From a checkpoint of a small transformer trained on Wikipedia.
Size: 12 layers, width 320, 10 heads of 32 (5 for keys and values), MLP 1088 SwiGLU, vocabulary 2048, 16.9M parameters.
Architecture: RMSNorm before each block, rotary positions, biases on query, key and value, tied embeddings.
Training: a variant of Muon for these matrices, 13753 steps.
Each number is 50 + 12 x the weight over the matrix's rms, rounded and kept within 0 to 99. Layers, rows and columns count from 0.

# layer 7 MLP gate, 1088x320, rms 0.252, rows 829-842, columns 0-79
65 50 72 33 46 37 66 55 37 41 18 41 37 35 47 66 53 46 48 34 44 51 56 49 55 72 60 58 37 54 61 67 41 23 63 67 50 52 43 43 60 23 55 55 47 46 55 54 48 76 50 51 47 55 33 36 63 55 62 66 75 67 51 15 46 50 36 45 55 45 59 55 51 31 40 67 50 20 47 42
42 53 69 48 46 51 62 21 27 54 35 54 59 43 81 44 36 39 53 41 60 45 52 39 45 46 51 58 46 74 62 45 52 53 45 42 51 55 46 66 52 28 38 54 56 59 78 36 57 66 61 72 41 57 46 38 43 35 66 10 50 60 42 50 43 65 41 45 55 67 45 73 55 35 60 62 36 51 48 57
58 50 51 51 57 46 61 71 59 64 48 49 53 63 63 70 70 58 35 46 59 70 29 53 42 22 41 60 70 47 80 48 51 67 33 70 54 42 57 50 62 48 49 56 45 59 45 46 72 52 52 84 37 53 73 47 44 65 59 52 50 59 34 23 39 63 56 54 44 72 70 62 59 24 64 65 45 46 62 52
54 59 41 31 61 74 36 58 40 49 46 30 41 53 43 43 35 56 63 63 53 48 44 42 57 50 53 46 52 69 58 36 68 75 51 50 63 55 64 58 39 54 17 41 24 68 67 32 44 29 46 54 34 51 45 60 45 47 41 37 43 58 56 23 63 44 55 64 63 95 46 52 57 33 55 53 48 67 61 48
35 54 56 63 53 34 49 59 50 51 31 43 54 53 44 61 22 36 48 09 34 18 22 42 75 40 80 55 35 45 26 56 64 62 39 54 52 47 75 56 69 59 49 48 54 72 40 64 54 58 45 57 40 49 48 52 56 61 70 58 29 44 48 56 52 50 52 53 45 64 26 56 54 40 39 34 77 50 58 47
54 58 43 67 46 49 29 38 53 63 42 55 33 77 68 52 66 39 42 54 54 35 32 45 59 54 65 66 49 61 52 48 45 65 60 67 64 63 24 65 56 37 54 58 41 41 64 45 42 34 45 53 58 56 57 55 53 39 23 54 35 21 20 55 37 33 41 64 40 41 73 51 42 43 42 52 54 24 39 46
35 50 74 50 46 57 49 41 54 64 40 60 69 56 32 65 55 33 35 51 40 59 80 33 70 55 54 43 34 27 66 54 43 57 45 56 39 38 53 65 44 46 41 40 73 61 52 41 60 52 45 54 48 49 32 48 39 47 24 54 60 71 42 49 65 55 69 41 50 52 57 58 55 39 58 67 44 53 47 57
41 46 43 28 59 48 77 54 45 46 47 61 45 49 64 42 60 66 46 46 70 59 62 42 43 50 45 52 37 57 36 43 32 63 46 43 45 44 66 58 56 51 47 47 44 40 40 43 49 39 57 63 49 54 45 49 37 51 53 46 73 44 69 55 45 48 49 48 58 50 68 60 47 73 47 24 27 50 41 50
43 65 61 60 38 69 30 37 34 49 80 43 61 55 56 60 41 46 50 43 23 32 37 59 64 26 77 65 48 59 41 52 39 55 55 47 54 48 66 46 46 43 40 40 56 61 25 51 32 46 57 55 70 46 35 59 49 49 61 61 59 33 59 47 48 51 60 25 67 68 41 61 47 54 59 29 59 17 28 58
21 55 39 20 59 48 56 46 38 83 38 43 31 25 53 47 46 50 20 57 54 60 39 72 50 39 70 42 41 40 47 49 66 49 37 44 60 50 47 58 44 43 46 52 52 45 47 60 65 34 65 63 54 56 49 53 54 28 54 56 53 54 43 53 37 48 50 40 60 52 60 39 49 43 48 41 56 51 40 64
62 42 46 42 60 60 73 24 24 73 60 24 33 57 43 46 48 43 24 53 46 30 44 49 65 49 37 54 58 49 62 27 43 67 48 57 40 40 66 55 27 60 30 44 44 59 55 52 60 36 56 54 64 44 42 48 61 29 40 55 35 72 36 42 43 28 55 42 48 61 58 33 57 37 39 36 44 31 66 72
51 77 59 50 31 68 45 37 44 69 34 43 57 37 44 57 47 42 67 65 34 62 35 31 47 66 35 51 54 40 55 46 50 43 41 61 49 62 45 35 52 38 33 38 69 44 41 43 48 80 59 67 46 74 68 47 59 51 50 23 33 68 44 36 52 51 38 50 31 71 62 64 83 77 49 33 47 55 54 64
46 51 58 71 49 57 34 30 49 54 45 59 47 53 44 60 66 55 64 45 65 66 57 26 40 44 58 53 60 62 45 45 45 53 46 46 36 40 30 37 54 52 54 50 72 61 44 51 62 40 32 37 65 43 30 64 50 65 49 57 44 48 59 63 64 56 68 39 37 57 54 42 75 57 40 54 58 49 56 43
37 56 60 25 65 56 52 50 38 45 27 56 58 59 34 40 44 57 20 44 55 37 59 50 69 72 72 38 32 59 50 39 52 55 57 39 40 46 37 47 58 51 32 66 29 54 25 19 47 44 51 53 41 68 63 52 30 51 50 42 73 44 48 48 60 38 49 64 63 57 37 69 69 31 74 51 74 25 62 56
# layer 7 MLP up, 1088x320, rms 0.269, rows 829-842, columns 0-79
39 55 44 48 46 50 33 42 45 76 47 54 52 73 72 62 57 74 61 70 55 59 58 39 48 45 60 62 69 49 54 55 61 55 51 57 52 56 57 64 69 47 30 30 63 46 44 45 46 49 52 73 48 45 31 56 51 63 44 52 35 56 48 30 74 30 62 70 55 37 40 55 58 41 38 38 62 35 50 52
52 44 52 53 36 53 58 59 61 36 38 53 51 47 37 49 81 66 48 47 44 37 56 49 63 45 50 59 52 47 52 71 48 50 50 47 48 50 50 46 27 35 37 49 57 55 42 68 53 52 52 41 40 55 63 73 61 70 47 49 42 43 72 49 50 41 51 70 52 64 30 35 71 32 34 60 41 50 55 68
42 61 51 51 68 51 53 60 44 48 29 51 51 36 61 43 50 48 39 50 65 47 46 49 36 32 55 46 33 59 44 36 63 37 47 52 56 51 41 30 38 25 40 31 59 45 43 39 57 57 51 52 19 67 42 38 66 45 35 60 50 44 54 46 58 42 60 50 55 62 62 47 38 52 64 54 37 46 44 41
37 60 68 61 57 39 50 57 48 50 45 68 41 55 72 48 46 51 39 35 64 38 51 54 43 50 47 56 49 36 47 43 56 44 54 60 39 47 32 39 44 73 99 48 50 41 47 56 56 30 61 60 38 38 43 41 39 53 34 54 36 66 50 50 60 43 43 57 47 57 46 49 56 40 44 51 53 58 30 60
80 44 50 57 69 38 75 26 29 27 52 61 50 56 61 57 58 51 34 50 33 59 47 32 59 42 42 49 50 81 45 59 54 76 27 46 42 49 52 44 48 38 47 55 47 49 46 45 51 53 59 48 42 34 65 32 61 46 37 74 49 49 29 60 54 59 48 31 68 60 46 47 52 45 55 27 81 59 51 37
41 63 54 55 57 61 51 54 46 41 60 65 55 48 53 53 59 47 30 43 42 48 51 42 57 24 42 41 23 52 80 48 32 63 45 52 61 36 60 52 56 44 58 38 47 59 55 36 50 33 44 55 68 44 54 34 70 60 46 66 59 48 30 29 35 48 45 66 51 28 35 50 67 49 42 49 41 54 58 47
58 48 59 49 40 28 31 45 67 41 37 53 67 44 58 35 32 53 61 62 58 61 55 45 41 51 55 43 55 47 63 57 48 58 66 38 54 67 45 32 61 64 49 28 43 52 29 56 41 39 35 60 54 60 56 39 64 43 50 57 58 65 35 38 52 35 58 44 42 37 57 37 49 50 38 71 57 38 42 51
52 37 59 70 55 61 43 57 83 58 48 62 38 47 49 48 51 50 52 59 23 47 45 55 56 33 48 58 59 46 51 43 40 61 44 45 77 43 48 42 57 55 57 35 57 58 63 43 48 48 67 59 49 66 58 74 52 39 50 58 44 51 54 49 43 31 49 31 56 43 49 64 49 32 33 61 44 37 60 59
75 59 70 41 43 54 34 49 54 40 44 50 52 62 44 33 51 53 64 57 67 79 52 47 38 58 43 65 56 57 30 50 48 69 66 60 57 51 30 48 60 31 20 43 62 44 54 54 41 68 75 51 39 54 62 36 49 87 68 21 33 40 58 59 51 48 35 48 67 61 48 55 48 57 71 69 23 55 66 55
56 64 49 47 26 75 46 58 44 59 41 52 43 64 47 37 15 29 36 41 30 45 48 61 40 37 68 46 44 14 50 62 57 47 70 34 45 40 48 67 51 43 61 57 62 48 70 76 58 55 32 61 38 55 43 62 49 49 52 50 68 61 70 51 31 54 51 42 54 57 65 42 33 47 26 51 51 48 71 50
39 34 48 51 55 36 55 76 35 61 58 53 53 38 61 39 62 74 36 50 36 59 50 46 49 57 35 44 33 51 58 33 51 53 38 57 55 48 62 23 54 31 62 78 38 49 46 43 36 56 65 51 68 44 37 40 47 21 53 49 59 34 33 36 38 47 35 32 48 66 45 59 63 42 32 68 40 38 59 39
35 72 54 23 61 79 35 63 36 53 56 60 30 57 33 50 43 66 36 62 35 51 63 60 56 37 38 27 38 45 40 58 61 44 42 45 77 53 51 46 49 49 43 37 44 57 29 60 57 80 70 56 51 44 52 49 47 69 63 66 69 57 53 32 69 43 44 54 62 66 55 34 51 32 46 67 51 48 58 65
68 48 51 58 66 51 36 45 65 53 37 55 43 52 51 50 48 51 43 36 31 59 48 44 41 36 55 39 29 63 48 69 61 41 57 56 49 59 60 48 57 60 37 40 49 52 52 64 43 41 34 38 62 67 51 49 55 33 59 49 47 60 53 65 68 49 21 48 59 54 36 40 57 43 41 78 62 67 57 50
42 49 69 19 37 43 52 45 41 40 67 53 47 51 51 40 63 24 49 57 25 68 38 56 60 39 36 53 41 54 38 60 59 36 51 65 42 49 39 59 49 73 51 42 33 58 47 51 46 65 30 33 66 65 30 56 27 32 52 42 62 55 45 67 53 54 43 58 39 59 42 59 57 32 46 24 46 47 58 52
# layer 7 MLP down (transposed), 1088x320, rms 0.112, rows 829-841, columns 0-79
31 55 43 31 55 37 40 55 58 82 71 40 50 49 60 65 41 47 45 34 40 59 45 41 58 63 43 62 47 39 47 74 41 41 26 58 33 60 45 51 47 50 35 54 49 57 47 44 53 62 49 54 49 65 54 49 54 69 36 49 38 33 49 70 57 46 67 60 56 43 52 50 60 51 42 30 55 23 54 66
40 56 66 73 59 52 47 55 53 45 37 69 52 41 63 39 61 56 57 26 60 50 45 56 45 39 55 44 37 29 60 70 60 52 71 58 62 55 37 51 32 35 59 40 44 45 43 49 33 59 50 54 34 57 41 84 70 45 36 61 53 53 60 64 52 58 63 28 40 38 37 64 73 47 53 57 37 54 38 57
53 12 61 43 32 42 56 39 37 48 49 35 40 41 35 56 40 46 46 66 37 52 54 66 55 43 53 48 56 37 50 40 75 53 65 61 53 59 57 39 47 65 66 46 36 46 40 43 59 47 61 68 41 46 40 38 37 36 59 46 35 85 25 53 30 52 45 76 36 31 74 56 53 51 42 26 51 46 45 54
80 60 45 48 50 60 47 56 42 34 38 35 48 57 47 40 39 56 43 56 68 48 56 46 56 51 54 35 56 61 58 42 30 32 31 57 45 47 46 72 39 51 45 57 53 57 59 28 51 64 26 53 41 56 53 36 48 42 41 30 35 57 53 71 35 43 46 48 76 54 23 44 53 29 40 71 57 50 65 39
62 60 45 60 63 55 56 60 44 23 37 49 50 33 62 43 47 52 34 62 43 43 57 75 62 57 48 38 39 57 39 42 61 59 35 51 34 69 45 46 41 67 28 70 46 42 43 59 64 48 36 55 46 46 44 46 58 57 60 58 52 58 67 63 39 58 25 27 62 35 43 49 44 59 42 53 55 55 53 36
41 60 58 59 46 40 79 66 75 65 57 30 30 46 55 26 47 47 27 43 44 21 41 42 58 27 61 26 39 42 53 39 55 58 37 49 51 66 56 25 39 69 63 63 60 65 65 35 21 47 53 32 33 47 47 42 39 43 54 38 56 48 43 43 48 50 73 47 47 54 55 41 60 59 41 45 54 56 57 57
60 51 32 35 65 60 40 66 39 51 52 58 62 52 55 55 45 66 69 44 43 46 37 50 58 72 63 64 52 67 47 51 45 42 47 49 54 55 49 38 55 37 62 66 33 60 53 52 54 54 57 36 48 59 45 52 65 46 39 46 52 35 65 53 58 49 37 64 35 59 58 42 52 56 61 50 46 46 46 32
55 47 25 57 56 53 40 48 53 45 51 44 69 51 60 67 42 45 61 27 63 37 62 51 45 60 41 56 52 52 64 30 42 47 64 41 37 49 57 58 56 40 62 55 55 60 40 61 56 63 62 53 42 46 42 53 75 53 51 42 70 47 35 62 73 41 46 50 48 60 45 51 50 53 17 38 58 53 51 53
45 59 46 50 55 38 72 43 52 45 73 43 43 70 66 57 52 50 61 56 50 39 31 23 50 56 51 47 38 54 40 42 39 56 48 54 54 54 52 29 46 57 36 54 57 14 61 47 50 56 39 36 70 60 46 33 53 59 53 57 36 47 50 38 46 49 53 54 49 68 66 58 56 61 73 58 61 40 44 43
68 53 38 62 44 60 66 45 21 48 65 55 35 65 74 44 53 26 44 41 44 34 44 39 36 55 55 34 48 54 44 38 50 29 81 40 54 56 29 40 67 49 63 44 62 40 56 80 63 47 44 45 51 54 59 54 37 48 54 53 55 39 53 46 71 55 46 56 48 55 40 51 50 59 61 52 35 54 74 32
43 46 64 54 52 49 56 34 56 50 59 45 71 38 49 57 27 47 67 63 31 48 69 65 50 29 56 50 47 37 61 38 62 57 68 48 53 43 65 55 37 37 47 47 70 56 54 62 66 43 41 31 56 73 38 51 66 44 58 51 71 57 58 47 58 60 35 27 45 58 46 56 36 52 40 52 66 64 53 50
28 51 47 59 58 57 66 48 25 51 81 64 64 72 63 36 67 47 60 58 53 55 34 52 34 33 60 61 52 60 47 49 45 40 45 61 54 68 44 45 43 39 56 65 37 69 58 77 73 61 65 32 67 61 54 38 68 74 51 52 62 45 33 55 42 33 31 52 57 52 75 41 36 64 19 63 55 41 58 49
47 61 52 65 43 56 06 46 58 34 37 62 46 48 47 47 37 39 51 42 44 56 62 46 57 81 59 44 55 54 68 56 35 52 29 59 58 46 57 48 41 45 50 55 34 36 35 68 41 56 51 58 46 60 64 50 61 72 35 39 49 47 54 40 36 38 48 57 40 45 58 57 28 53 62 48 71 65 41 55